From a checkpoint of a small transformer trained on Wikipedia: 17.6M parameters, a variant of Adam for these matrices.
Each number is 128 + 24 x the weight over its row's rms, rounded and kept within 0 to 255. Layers, rows and columns count from 0. The size above them is the row's rms in percent of the matrix's.

# layer 8 MLP down (transposed), 1280x320, rms 0.0506, rows 117-169, columns 192-255
size [ 96 117  90 113  95  97  99 114 110 106 106  94 107 100  89  96 101  99  94  92  92 102 108 103  91 113 105  92  96 108  94 114 117 121  97  87  92  99  99 109 109  90 100  83  97  97  97  99  88 103 104 110  97]
[[114 105 144 121 134 133 112 170 124 119 100 130 140 173 140 116 123 109 136 151 107 158 136 132 126 177 147 126 135 135 101 152 138 116 123 142 126 134 115 101 145 158 106 188  88 124 111 133 117 147 152  97 120 118 123  93 151 124  82 136 142  80 121  59]
 [117 129 168 121 145 141 120 100 143 162 149  93 113 140 178 121 131 148 125 140 120 147 140 144 147 140 115 150 128 112  64 101 111 134 154 102 132 104 130  83 105 117  94 105 120 125 127  88 162 114 105 158 170 149 115  99 151  86 151 137  80 129 170 105]
 [119 103 127 163 148 154 109 130 114  91 130 138 101 149 135 137 108 115 153 131 151 115 108 114 110 131 118 119 126 134 106 102 150 100 117 167  79 159 117 129 114  96 110 181 152 131 144 110 124 136 156 100 100 175 139 114 115 111 147 129 161  81 104 106]
 [158  85 164  96 126 192 125 136  95 136 121 151 142 101 103 116 109  97 144 164  88 166 147 134  97 103 130 141 105 166 116 129 147 138 103 103 118 179 102 142 139 168 116 116 131 104 167 117 112 116 148 123 136 108 130 151 142 118 151 122 157  94 146 128]
 [110 144 153 134 137 153  99 117 104  90 138 144 120 117 145 143 134 140 102 156 141 130 143 162 116 140 150 155 171 132 121 129 120 140 122 130 136 167 126 141 111 143  94 138 130 152 145 110 137 118 143 136  98  94 136 136 138 111 106 122 120  89 120  79]
 [133 164 123 133 144 101 136 116 141  91 103 108 127 140 122  97 123 160  98 152 129 127  85 140 114  92 121  97 108 129  69 104 115 112 136 119 128 104 121 116 137 118 110 114 133 110 151 136 132 182 155 129 147 117 126 145 149 134  89 149 161 133 139 130]
 [139 128 156 157 156 124 151 121 131 111 143 110 152 126  87 165 125 112 100 119 123 169  94 108  93 116 128 138 112 148 113 140 101 108 108 122 136 100 135 129 113 159 118 123 144 172 150 126 134 147 154 155 145  94 111 152 135 140 110 111 112 138 117 100]
 [146 100 146 121  96 168  92 150 135 142 148 125 112 122 144  98 116 130 218 150  68 136 144 141 115 125 116  96 117 105 129 157 132 129  99 138 140  95 123  84 131 144 146 134 151 143  93 125 142 124 165 142 129  97 161 192  93 162 133 138 131 144  89 159]
 [136 138  85 145 170  96 149 123 133 132 125  99 108 156 161 141  96 106 101 112 125  93 144 101 108 149 126 140 120 148 128 131 136 140 183 134 102 133 120 143  76 145 141 144 100 150 169 148  98 117  68 151 157 128 141 107 163 123 135 114 114 112 179 132]
 [103 120 111 110 126 176  92 139  91 157 121  98 105 163 133 137 119 102 130 125 136 122 122 112 126 104 135 118 117 103 113  83 155 146 118 130 137 135 163 150 162 135 144 135 177 131 137 134 149 103 162 112  58  92 123 169  95 102 144 148 178 162 182 156]
 [135 138 131 123 128 147 118 117 135 138 136 163 126  95 100 144 111 110 115 140 140 170 190 158 103 129 144 130 110 108 153 143 141 100 159 161  94 112 139  88 144 140 135 132 139 104 109 119 137 127 159  72 151 103 106  71 116 130  96 180 147 121  73 108]
 [130 197 106 150 150 129  96 121 140 164 126 108 121 122 122 124 147 107 105 122 148 151  67 114 117 137 139 161 107 158 112 113 106 149 121 136 166 125 141 159  91 132 150 146  94 133 139 103 124 176 115 123  99 153 109 126 121 146 119 125 133 134 111 150]
 [148 124  90 150  98 115 133 139 106 103 112 124 101 127 133 158 158 171  97 146 133 135 145 140 140 124 154 131  71 123 117 160  85 140 116 115 116 110 140 143 109 119  95 145 111 108 112 132 112 147 138 128 150 101  96 104 148 156 111 109 122 161 105 120]
 [ 89 135 178 153 121 163 129 153 121 147 112 144 128 109 122 184 134 133 115 157 129 142 134 117 118 144 118 108 127  87 131 122 113 116 127 143 109 147 116 140 126  89 124 174 142 114 104 121 196 166 155 102 142 162 100 135  97 152 149 135 113 191 102 109]
 [130 144 141 157 118 137  90 104 106 141 122 136 126  74 127 159 140 132 107 104 140 148 159 110 113 163 176 147 165 128 138 117 108 110 142 144 121 112  98 141 141 109  94 175 123 110 132 157 114 118  96 146 112  83 122 107 158 106 157 105 127 111 105 132]
 [163 138 118 114 149  86 122 138 126 132 122 141 128 143 112  97 106 149 156  79  96 137 141 185  94 117 144 125 126 105 114  82 105  77 115 139 103 117 136 163 143 114 137 127 149 113 155 104 126 133 140  96 145 131 138 113 121 122 122 173 111 108 138 116]
 [130 102 138 157 117 138 131 148 155 139 111 137 139 118 143 186 130 127 125 139 120 123 130 102 140 116 145 107 137 145 140 131 151 122 118 138 116 119 117 130  93 138 142 142 119 163 160 106 149 123 111 114  87 171 141 156 116 147 107 134 101 131 147 118]
 [160 104 111 117 122 131 142  99 111 135  99 108 113 102 137 133  86 128 122 116 132 129 128 157 150 112 134 159 137 125 114 131 149 131 164 120 116 134 115 140 118  84 122 185 138 137 108 129  82 101 124 149 158 145 128 108  90  98  93 165  82 126 172  98]
 [154 145 165 157 178 151 137 122 138 143 122 120 117 134 138 147 135 134 148 130 127 138 122 139  97 128 130 137 121 133 150 134  95 116 101 121  96 132 170 119 184 101 134 124 109 113 143 117 123 152 117 151 143  89 134  89 104 130 183 129 119 141 130 101]
 [185 140 145 144 156 102  67 173 115 101 152 126 126  94 117 113 120 109 145 162 128 117 132 114 147 131 162 153 118 171 105 141 117 131 126 149  97 153 126 143 164 144  98 132 111 112 119 148 132 147 125 119 154 156 122  99  82 135 110 147 114 117 157 117]
 [124  96 134 104 160 148 122 150 121 112 161 117 133 148 151 175 124 106 158 116 176 100 129 137 138  72 127 119  98 111 129 170 106 144 113 148 161 139 150 157 138  93 165 157 113 114 145 161 142 144 149 153 115 147 117 107  93  99 101  90 141 163 133  95]
 [123 126 102 114 106 132 137 139 162  90 154 118 103  84 127 111 119 142 152 107 112 151 138 136 124 149 126 111 156 187 137 126  65 162 125 132 120 159 128 110 127  85 118 114 156 124 127  98 125 142 134 144 160 147 165  90 201 135 136 117 149 184  98 105]
 [175 136 145 193 146 148 135 127 141 135 117 133 120 156 153 134 109 124 111  96 155  87 138 164 117 125 167  99 115 140 108 113 156 178 119 123 146 132 161 141 110 137 113 114 160 134 141 149 111  85 132  87 168 151 115 129  80  89 126 143 133 126 163 155]
 [150 139  87 132  89  79  93 117 127  96 107 169 122 136 127 128 134 147 134 125 136 155 129 116 133 181 160 134 122 135 143 157 113 144 144 129 127 141 159 151 113 115 128  87 204 129 123 125 111 100 100 113 118 146 124 154 107 135 119 167 148 103 108 112]
 [131 123 114 153 160 147  96 124  97  97 153 115 131 184 108 143 104 131 109 117  77 138 167 119 156 179 142 132 173 134  83 101  97 113 104 138 122 156 141  91 134 108  79 128 156 111 164  89 134 123 139 125 139  94 147  97 146 145 138 146 127 174 116 123]
 [ 61 126 153 103 141 144 142 135 121 132 117 110 128 160 151 133  96 134 114  99 158 119 138 115 183 158 117 128 146 145 120 147  91 167  64 106 137 147 106 109 119 214 175 146 101 149 140 174 166 141 154 151 135 114 107 112 117  82 136 127 136 132 108 113]
 [131 117 146 106 108 153 132 161  72 120 113 146 154 124 119 126 105 141 141 137 174 119 132 143 135 120 151 124 157 160 139 147 149 140 140 129 110  93 164 124 129 142 135 157 110 179  96 122 134 108 139 115 138 138 152 107 150 140 102  93 106 169 138 110]
 [143 125 124 172 120 101 122 168 110 142 108 139 125  98 121 124 159 176 154 141 159 130 123 113 168 160 142  80 164 107 136 138 128 162 135 134 127 128 118 126 152 114  81 131 139 112 110 129 146 121 107  79 151 148 124  91 106 113 147 170 132 180 116  91]
 [124 111 122 120 119 144  89 114  86 120 152 134 139 165  58  98 151 153  98 133 121 143 128 116 119 107 121 134 120 151 145 149 136 132 160  93 108 124  85  91 133 127 114 161 123 102  80 146 111 105 123 173 117 118  89  93 137 160 138 138 127 126  82  88]
 [119  77 102 126 131  87 133 108 104  99 143 160 121 133 148 115 177  87 166 120 120 115 102 131 128 121 115 132 109 194 168 184 106 142 148 185 142  90 127 116  94 116 153 186 137  93  93 149 116 137 123 160 141 132 125 131 157 160  96 154 101 175 106 110]
 [108 141 120  91 119 133 129 101  98 127 109  99 156 127 127 132 122 148 139 119 144 151 118 141 110 156 105 148  94 118 108 137 142 115 103  99 147 144 192 193 155 112 178 153 122 140 171 124 145 142 102 115 102 138 147  97 104 116 113 110 124 125 145 139]
 [109 120 157 169 127 107  90 128 123 139 167 115 149 150 152 147 148  92 137 136 125 129 151 120 128  87 172 159 113 131 138 124 141 143 125 106 109  90 110 166 110  94  73 120 126 131 156 131 142 131  70  97 156 103 101 150 137 157 144 117 115 126 100 149]
 [144 161 108 142 123 106 107 102 149 118 143 124 110 123 108 152 174 110 132 138 113 127 145  90 105 134 128 195 119 201  99 165 156 140 120 175 135 133 153 115 114 112 129 109 103  94 162 159 137 122 138 150 131 209 115 151 130 139  72 128 105 150 136 129]
 [169 127 124 128 155 125 122 120 161 183 138 137 134 128 139 128 118 157 145  76  86 105 130 103 151 137 104 135  94 150 115 129 148 109 122 115 100 125 115 121 143 124 112 175 136 159  98 124 116 108 102 139  80 153  87 151 102 121 124 142 130 137 171 131]
 [154 101 118 188 144 143 128 148  57 102 154 110 166 128 135 108 127 152 155 137 158 132 139  91 121 104 120 116  93  95 125 164 115 121 138 123 145 131 113 109 144 134 126 165 159 110 111  99  90 126 174 145 122  96  82  88 137 127 129 148 117 193 137 126]
 [119  90 140 121 161  92 145 138  99 128 135  76 103 159 148 100 112 122 119 132 118 146  87 169 149 102 124  76 121 150 153 114 102 104 162 125 137 146 110 117 127 147 145 145 128 157 140 162 134 103 100 110 119 145 137  99 130 113 171 125 155  91 151 131]
 [124 113 147 107 145  88 119 133 129 122 119  78 109 129 116 141 110 185 142 101 130 155 127 154 168 127 116 171 139 133 114 126 171 133 131  65 130 145 141 135 133 105 130 123 169 113 119  98 161 121 175 132 130 130 147 118 184 136 155 126 106  92 133 142]
 [153 112 100 138  94 120 143 194 102 111 152 148 108 143 139 162 103 112 130  81 128 163 139 107 175 142 138 114 143 169 110 136 128 143  74 128 111 123 120 139  65 115 173 114 117 189 121 126 150 137 114 124 121 122 113 128 129 150 116  83 108 140 133 124]
 [120 147 130 111 143 126 141 114 129 133 154 108 159 118  97 137 141 123 185 137 113 139 102 131  99 104 127 146 139 108  90 140 158 129 117 120 127 144 122  87 159 143  83 135 126 152 131 153 107 162 144 132 128 120 127 136 116 122 104 151 139 116 142 116]
 [149 127 145 133 115 147 132 103 173  97 174 121 133 136 122 100 150 137 158 166 119 147 127 154 135 125 122  71 140 113 118 155 155 176 115 110 198 110 109  72 154  95 137  70 151 105 108 122 129 127 169 163 115 167 136 109 201 108 110 117 140  98 110 166]
 [105  94 134 181 120 163 176 142 133 170 106 154 129 125 102 126 149  85 110 148 173  80 121 148 135 183 127  87 164 128  91 166 111 127 168 136 114 170 136 144  72 134 140 144 148 171 114 130 132 155 127 109 132 140 124  93 170 106 156 153 123 113 118 116]
 [118 114 142  99 126 120 125 151 156 155 118 138 138 116 139 128 115  92 150 138 124 112 139 120 168  94 136 132 117 126 114 127 108  94 140 130  88 122 108 123 113 123 152 137 107 116 151 152 123 143 118 130 117 127 146 126 123 115 135 121 126   5 134 125]
 [113 115 127 172 125 135 154 171  91  96 114 134 144 113 123 162 104 126 168  70 164 106 112 139 139 168 149 133 124 153 144 150 124 132 105 128 155 134 132  90 114 126 146 115 133 138 119 108 116 151 147 165 133 138  67 135 115 112 134 153 120  99 152 101]
 [ 96 130 129 173 142 101 123 171 148  96 146 121 108 136  93 172 136 136 146  88  87 114  97 112 138 111 149 112 133 157 133 154 102 141 115 131 117 137 140  93 159 167  84 132 118 134 118 103 127 103 160 104 123  97 105 161 147 162 132 144 109 143 103 122]
 [103 157 154 134 121 135 130 152 152 113  89 140  90  95 136 135 125  87 138 106 121 104 140  97 194 134 129 149 117 111 113 103 144 166 115 131 161 161 124  99 124  84 118 107  67 148 119 105 149  99 114 143 117 100 108 110 112 134 153 105 120 143 128 123]
 [112 176 143  88 113 156 107 139 144 139 116  97 116 115 181 134 146 171 137 121 147 141 176 113 164 110 131 132 112  79 118 100 141  99 103 157 142 159 140 112 131 108 132 175 126  99 104 107 128 141 131 160 117  85 141 141 138 138 154 127  93 100 139 126]
 [147 145 133 125 134  70 126 173 155 136 151 136 101 156 131 117  93 138 112 148 128  69 167 120 127 135 147 121 130 161 133 152 111 148 143 135  90 119 102 136  99 128 141 137 117 117 119 171  98  96 136 124 150 146 131 119 138  92 113 139  96 158 122 122]
 [119 101 129  99 132 101 158 136 156  54 160 126 106 125 152  88 144 132 151 158 104 156 146 131  89 140 127 168 131 145 161 114 103 147 141  96 140 124 124 113  97 151 109 145 115 129 157 156 109 131 136  99 129 101 125  69 128 127 105 118 139 137 118 174]
 [130 101  94 132 170 138 139 168  82 125 135 133 146 115 118 110 135 140 141 132  91 114 121 158 112 128 161 107  93 134  92 161 172 109 122 120  93 131  87 144 172 115 124 111 104 115 103  68 122 130 204 144 122 113  91 132 150 150 134 137 193 144 148  97]
 [141  98 142 135 148 134 165 102 107 124 138 160 126 155 127 124 114 155 153 126 147 113 126 154 126  77 150 138 120 128 112 126 149 137 123 144 136 165 110 143 179 140  96 114 150 120 104 143 145 111 104 121 142 117 113  98 110 114 180 146 174 121 195 120]
 [147 166 119 140 147 101  92 151 108 126 114 136 137 119 130 129 163 139 137 147 137 135 157 100 154 159 107 112 172 118 158 107 117 161  85 159 158 136 152  92 135 123  93  82 116 156  96 143 154 108 122  96 158  78 106 114 116 146 169 167 105 117 188 145]
 [ 98  71 112 140 109 113 149  99 119 114 149 108 124 111 130 121 121 101 146 137 121 143 136 178 134 106 103 138 128 120 162 108 157 129 139 160 118 139 173  97 128 128  81 143 108 147 129 166 114 100  64 103 110  91 149 124 120 139 125 153 165 121 129 157]
 [169  70 105 121 154 130 146 107 120  97 135 145 156 129 157 172 120 135 124 105 129 132 131 108  92 124 147  95 126  98 128 121 120 136 163  93 177 132 180  98  95 138  90 118 136 138 167 154 181 158 165 143 133 154 102 123 146  72 168 150 115  87 165 127]]
# layer 8 MLP up, 1280x320, rms 0.0551, rows 118-169, columns 192-255
size [111  93 111  89 105  93 113 109 106 100  99 110 103  89  94 107  97  92  92  88 103 108  99  88 109 108  89 100 107  91 109 113 115  96  88  92 104  98 105 106 107 100  89 104  94  99 103  83 107 105 110  98]
[[163  87 158 102 145 130 209 129 130 126 116 150 133 122  95 111 133  96 122 120  95  87 136 127 138 159 119 107 131 116 113 169 163 121 134 148 130 106 167 129 175 132 150 157 127 161 133 140 102 144 108 143 126 128 152 113 138 104 124 133 173 139  73 118]
 [167 124 158 140  89 112 140 140 100 111 162 138 118 143 182 142 112 142 133 125 109 118 121 158 172 121 121 155 132 120 141  98 126  95 144 152 132 128  98 131 137 118 112 102 143  78 149 127 147 133 104 122  89 198 147 140 114 154 138 116 135 142 125 136]
 [108 103 110 139 140 121 140 160 158 132 175 166 115 103 108 136 116 170 118 160 152 138 114 124 131 121 107 118 109 101 108 127 114 151 137 126 132 103 131 114 150  95 143 121 124  95 123 157  73  95 122 135 122 103 141 127  94 165 109 162  86 134 135 128]
 [160 119 112 138 149 147 111 104 107 142 127 176 109 133 141 153 161 118 142 167  96 144 140 158 131 135 144 106 138  86 119 153 136 147 145 141 152 101 161  89 149  74 118 104 103 123 109 126 147 188 160 134 148 132 130 109 164 112 139 145  95 142 136 122]
 [143  95 102  90 117 162 133 157 129 169 134 123 157 122 185 132 109  66 166 117 159 134 176 132 117 145 143 171 147 100 132 104  99 169 100  50 102 110 127 134 137 147 135 111 134 130 139 115 110 138 123 134 152 158 175 108 100 111 157 126 143 144  98 157]
 [142 136 128 140 114  76 180 110 156 136 129 151  93 127 140 124 152 136 118 133 138 173 109 148  81 127 165 139 101  88  78 145 129 129  99 132 136 177 126 107 109 155  95 145 141  95 144 139 160 121 101 135 114 153 106 103 117 108 159 124 144 145 101  96]
 [134 143 154 114 124 132 177 114 191 111 138 161 132 106 139 148 147  92 134 163 142 161 170  97 178 112 107 164  92 138 130 158 116  93 149 126 156 116 146 146 114 133 127  82 109  97 138 116 157 144 117  99  83 130 153 147 147 144 147 118  85 145 132 116]
 [107 132 154 148 139 132  97 157 182  95 142 162 156 123 149 120 158 134 187 172 176 121 127 140 165 152 126 148 138 144 125 151 139 145 134 147 155 121 132 110 122  94 129 113 119 107 110 122 105 145 139 186 107 143 127 102 100  99 124 181 120 134 149 125]
 [140 146 174 129 143 103 146 121 115 105 167 140 167 136 130 132 169 128 169 143  61 174 165 109 141 134 101  96 108 114 107 133  87  98 120 115 142  92 120 118 104 138 177 155 133 102 136 141 120 167 114 150 121 145 141  74  89 117 144 150 172 146 123 121]
 [105 123  96 147 134  89 183 133 134 140 114 105 133 127 141 127 177 144 113 124 115 100 107 136 124 133 142 140  98 140 116 140 108 134  78 147  86 123  92 107 149 122 150 168  92 125 133 164 107 104 143 145 113 119 106  97  99 149  83 136 128 147  93  96]
 [131 159 111  81  98 110 135 171 111 132 161 120 137 174 137  97 118 122 148 179  94 120 131 166  85 119  94 138 121  90 122 124 119 108 172 145 112 102 111 138 145 151 130 103 122 117 125 141 130 170 107 108 114 105 138 127 154 133 111  93 142 154 122 133]
 [157 134 193 124 120 137 182 165 121 154 147 119 151 105 111  94 145 131 126 124 144 129 121 136 132 136  90 121 112 105 109 151  74 105 124 183 132  73  99 146 175 114 124  98 156 139 128 144 111 128 103 131 127 121  94 101 141 154 141 151 174 149 145 100]
 [128 121 116 150  92 144 157 106 117 157 168 153 143 117 101 102 134 136 115 106 103  94 135 125 145 148 143 123 143 134 107 168 140 110 113  86 112 192 145  77 144 148 101 118  86 169 118 121 126 110  93 121 155 131 104  90 117 158 143  91 171 144 118 131]
 [124 139 110 117 133 157 142 143 207 111 121 167 134 123 120 125 132 112 132 135 115 122 143 106 148 110 165 113 118 109 123 121 119  99 137 121 110 111 135 137 171 124 156 111 139 100 152 152 154 153 140 168 128 151 142 129 125 161 127 123 137 133 110 117]
 [148 102 127 152 142 159 105 118 125 120  66 156 121 107 101 169 153 128 121 107 140 125 138 134 154 126 119 125 132 143 122 153 128 179 132 153 133 133 113 125 187 114 145 120  85 120 126 163  83 158 178  95 143  91 172 127 138 123  86 192 145 144 122 166]
 [132 105 114 108 126 144 147 143 122 150 119 140 110 127 136 129 171 178 125 137 135 103 180 129 102  92 156 131  99 131 119 120 102 138 109  98 118 121 116 140 136 125 134 129 150 139 118 133 119 123 107 106 143 132 131  61  77 104 183  70 187 143 101 134]
 [143 141 143 108 107 142 144 140 104 147  74 142 104 144 111  74 134 149  86 138 113 122 169 135 168 105 100 146 139 106 101 137 146 130  76 143 159 118 132 106 118 102 127  96 133 145 131 115 120 152 162 128 126 128 121  92 152 156 185 135 127 130 136 136]
 [144 133 114  87 132  85 155 138 177 137 128 141 132 125 113 102 140 140 121 106 156 135  68  70 108 165 131  94 135 110 116 123 131 118 128 119 125  84 123 179 146 155 127 149 172  50 117  91 174 141 160 117 146 144 136 111 158 102  97 126  96 152 121 163]
 [131 148 136 152 133 126  77 117 134 110 119 153 157 119 156  97 130 144 125 140 123 128 161 122 152 117 112 106 134 113 115 131 161 125 121 131 154 160 126  94 108 134 119 134 137 150 147  86 128 131 184 137 105 114 154  88 123 109 200 147 154 153 111  99]
 [ 85  79 138 163 117 108 147 164 144 135 115 122 115  76 134  97 112 160 136  81 132 144 141 189 130 132 134 149 132 118 107 129 157 122 135 128 140 131 135  93 143 146 146 117 148 133 138  66 114 113 144 104 155 129 150 157 128 145 134 150 191 151 117 149]
 [153 132 142 121 177 168 121 151 122 127 131 133 163 163 120 140 137 117 115 119  77  92 144 135 138 182 134 137 117 109 108 100 170 142 148 133 156 116 153 162 127 137 163  87 108 137 124 141  99 124 122  92  99 144  78 147 146 103 122 137 116 139 142 100]
 [ 99 114 111  76 155 142 144 125 149  88 145 140 124 109 139 116 154 104 166 153 169 125 157 125 174 140 127 123  98 109 130 122 106 149 119 150 155 125 137 133 168 116 190 136 117 122 112 118 130 159 126 147  71 150 141 125 168 124 166 109 158 161 105 101]
 [132 124 126 140 171 136 139 139 135 140 148 108  96 102 128 112 126 116 128  93 137 157 179  99 178 132 103 130  71  96 139 138 129 135 135  86 128 126 171 133 148  73 167 152 121 116 130 157 134 102 133 114 105 123 153 118 111 124 135 119 150 130 162 116]
 [121 153 136  91 153 133 125 125 156 154 162 135 124 132 122 113 132 140 164 116 131  85 103 135 168 143 107 119 117 123 113 172 154  91 141 110 135  86 158 143 158 163 139 115 145 129 147 121 154 115 118  89 126 105 137 123  95 111 153 155 137 139 135 124]
 [160 127 110 108  83 154 154 156 113 151 142 132 124  90 196 128 160 116 164 159 114 114 110 124 131 111 108  90 162 112 131 197 139 116 134 125 108 153  97 102 142 107 148 139  92  86 119 104 125 130 129 119 143 118 164  95  77 131 156 164 108 152 127 173]
 [148 175 156 124 157 128 146 145 140 141 128 150 117 133 116 159 144 112 147 209 112  92 134 135 100 143 107 155  87 102 128 130  89  83 128 153 123  99  98 100 128 149 152 124 169 154 119 120  87 158 124 109 102 109 124 127 128 155  72 161 128 154 101  90]
 [126 128 139 112 143 130 120 115 149  98 118 116 106 108 108  93 154 121 124  89 147 169 115 108 196 163 110 101 119 135 120 164  98 114 135 135 124  83 122 125 148 169 121  94 128  82 103  56  97 146 124 128 121 140 170 120 141 138 109 107  88 135  90 126]
 [156 101 105 140 118 143 148  94 117 114 152 125 132 134 131 154 146 161 115 122 181 151 111 154 118 165 148 114 117  97 112  92 107 121 104 138  90 133 131 104 146 145 112  86 150 132 121 106 114 134 108 129 151 168 162 108 139 124 151  89 128 118  61 114]
 [125 139 112 149 125 142 124 145 124 118 117 145 146 159 131 115 128 139 143 119 126 111 146 143 105 124 118 127 128 114  99 112 155 140 133 192 127 148 168 117 142  93 145 139 127 159 115 138  75 199 158  85  68 113 152 129 133 141 110 156 145 143 113 158]
 [101 141 129 106 112 126 102 184 158 115 116 184 116 153 123  87 161 145 113 171 174  99 147  87 121 130 129 122  98 165 119 136 148 124 145 160 130 105 118 119 111 101 110 122 118 134 139 125 107 134 158 104 112  89 124 110 102 136 131 131 176 133 124 188]
 [103 146 141  85 119 114 123 118 129 128 154 163 127 156 190 131 127 138 165 127 107 116 152  97 109 119 128  81 143 126 134 126 127 134 154 119 130 122  90 113 176 119 126 127 113 152 124 122 118 136 149  76 134 158 164 124 136 108  93 138 110 142 128 174]
 [148 129 131 104 139 150 172 116 102 101 169 147 146  92 116 130 162 130 100 150 109  95 169 140 154 147 129  82 144 159 145 177 160 123 101 156 130 139 126 114 141  84 141 114  97 115 131 183 155 110 147 108 125 135 129 128 116 123 137 138 150 136  95 126]
 [156 161 120 150 156  83 140 148 102 129 144 131 142 109 117 151 116 108 126 131 101  80 146 123 153 146 106 110  95 118 117 176 143 144 111 125 116 168  96 146 178 117 110 139  98 167 119 153 100 175 118 133 106 137 144  95 119 123 112 163 178 151 148  97]
 [126 159  89  69 134 115 122 135 179 130  96 141  98 161 137 154 171 147 185 143 107 162 136 127 180 123 114  95 151 130 118 134 120 110 132 110 149 109 151 141 131 122 114 125  94 133 110 141 168 152 172 132 133 141 138 151  90 110 120 109 152 161  96 132]
 [107 118 163 148 109 162 145 176 138 120 127 138 174 124 106 143 139 145 146 183 150 127 128 123 153 113 130  86 133 125 108 147 136 122 119 151 142 128  92  97 115 116 164 112 151  99 129 114 127 140 150 149 122 138 139 121 149 143 104 127 133 139 137 147]
 [107 168 134  88 118 109 147 156 159 167 146 189 142 100 152 114 145 108 140 161 107 123  87 110 159  88 107  72 135  98 139 139 130 141 132 165 109 108 131 126 124 151 133 137 100 149 112 131 128 137 119  92 173 148 177 155  89 129 146 119 146 141 141 104]
 [110 216 180  75 151 131 116 152 132 139 127 104 135 102 143 142 124 107 103 129 116 115 140  96 142 130  81 136  97 136 109 152  95 121 138 141 126 149 108 130 127 137 169 155  96 156 126  89 115 159 175 163 135  99 180 151 129 128 133 154 150 156 108 130]
 [158 112 153  94 177 130 115 103 136 119 148 128 119 111 163 130 132 123 106 135 130  92 186  69 141 142 120 125 131 147 111 180 125 146 113 118 139 168 186 161 159 135 148 144 144 149 118 143 138 110 141 193 126 110 127 109 164 114 101 134 144 149 145  75]
 [142 118 136 181 125 111 151 106 159 123 169 132 154 124 130 132 131 125 152 113 108 134 146 119 173 120 118  83 116 139 122 148 111 132 106 121 133 117 143 126 160  93 164 154  85 102 121 114 137 132 125 126 120 104 163 142 100 135 122 155 114 143 143 143]
 [141 133 115 107 112  97 161 115  97  94 142 135 133 119 168 121 133 154 118 156 171 119  92 130  67 144 112 158 111  95 106 155  95 139 128 159 110 126 109 151 121 141  86  88 112 108 123 113 140 100  92 129 142 133 129 114 135 105  93 118 102 129 100 152]
 [123 123 129  80 140 111 127 123 177 174  95 155 133 132 131  96 126  65 143 163 115 134 117 149 174 117 130 102 124 119 103 112 128  95 116 130 125 110  86 139 112 172 138 133 112 110 123 153 103 140 110 126 106 130 141 132 111 101 122 108 118 125 145 129]
 [184 130 123 114 144 148 127 122 114 163 143  98 111  86 149  96 138 119 121 147  97 117 164 173 159 130 121 124  92 130  98 110 128 155 106 118 135 113 146 161 203 144 125 134 115 116 113 139 190 144 148 110 145 143 180 135 168 119 127 132 122 126 149 149]
 [127 146 154  91  91 136 140 120 160  75 127 103 124  76 138  90 163 162 152 126 108 127 132 189 156 159  82 145 127 140 112 120  91 109 128 111 175 137 185 120 130 123 144 124  76  97 137 126 107 147 158 142 122 125 141 117 140 136  95 134 109 137 136 119]
 [148 125 143 105 137  90 109 168 115  89 122 147 124 120 168 139 151 165 126  98 142 138 135 145 118 160 129 157  76 136 118 154 119 110 137  85 145 105 134 112  83 125 136 115 157 107 116 137 131 121 130 115 162 190 129 167 171  67 147 132 104 157 112  86]
 [161 133 117 155 159 129 152  94 121 122 135 185  86 123 115 115 132  89 109 118 109 106 101 134 149 139 153 104 147 138 138 168 130 149  96  68  99 124 151 127 131 160 148  92  94 136 137 152 104 137 106 100 140 157  88 117 117 117 106 135 156 123  86 150]
 [109 103 122 116 106 134 128  90  93 131 140 133 125 122 162  78 141  81 196 124  87 133 129 137 118 148 120 139 122  72 122 140 101 128  96  99 114 165 111  89 170 162 126 123 114 141 135 108 137  95 106 101 118 154 121 112 124  72 152 113 134 136  88 133]
 [124 187  98 128 107  88 139 111 104 132 121 110 150 111 168 128 169 134 151 119  87 100 158 149 137 117  99 118 130 103 110 129 132 134 114 185 173 121 131 114  97 142 142 141 101 115 110 115 147 131 105 168 131 186 113 120 166 115 119 132 104 142 136 101]
 [125 143 139  96  81 141 128 115 171 144 137 147 146 128 184 136 210 111 124 161 135 154 120 101 159 114 123 142 141 156 112 128  75 123  83  78 122 116 141 123 102 125 111 126 135 156 129 113 107 150 162 144 117 133 153 136 143 109 133 125 110 143 124 116]
 [112 169 159 123 159  96 154 143 117 145 140 142 102 115 131 111 123  96 151 108 135 152 136  99 156 164 102  93 118  77 131 168 121 109 149 191 154 121 115 119 145 158 185  76  98 114 127  97 119 143 115 162 108 144 133 137 101 152 103 148  94 147 148  99]
 [117 125  74 149 155 158 101 105 145  95 112 120 107 142 120 184 137 114 173  96  97 140 149 118 164 121 135 124 140 150 120 108 157 158 174 132 105 183 150 101 132 101 140 147  35 107 135 117 112 162 128 129 165  97 133 118 149 123 155 148 127 140 155 149]
 [180 148 123 115  86 108 118 125 126 101 109 125 104  85 131 126 144 167 131 113  96 182 103 108 146 117 124 138 104 148 117 110 108 141 134 104 122 116 123 162 104 130 125 117 142 122 158 105 173 146 157  83 104 172 117 151 139 121 105 152 122 148 153 126]
 [131 120 129 100  87 133 201 149 126 147 161 163 166 111 140 122 133 144 146 130 145 132 159 176 111 140 139 156  86 106 128 130  77 105 111 181 148 133 118 102 139 111 153  99 156  95 104 110 113 121 118 132 117 148 138  88 110  69 130 126 116 122 105 116]]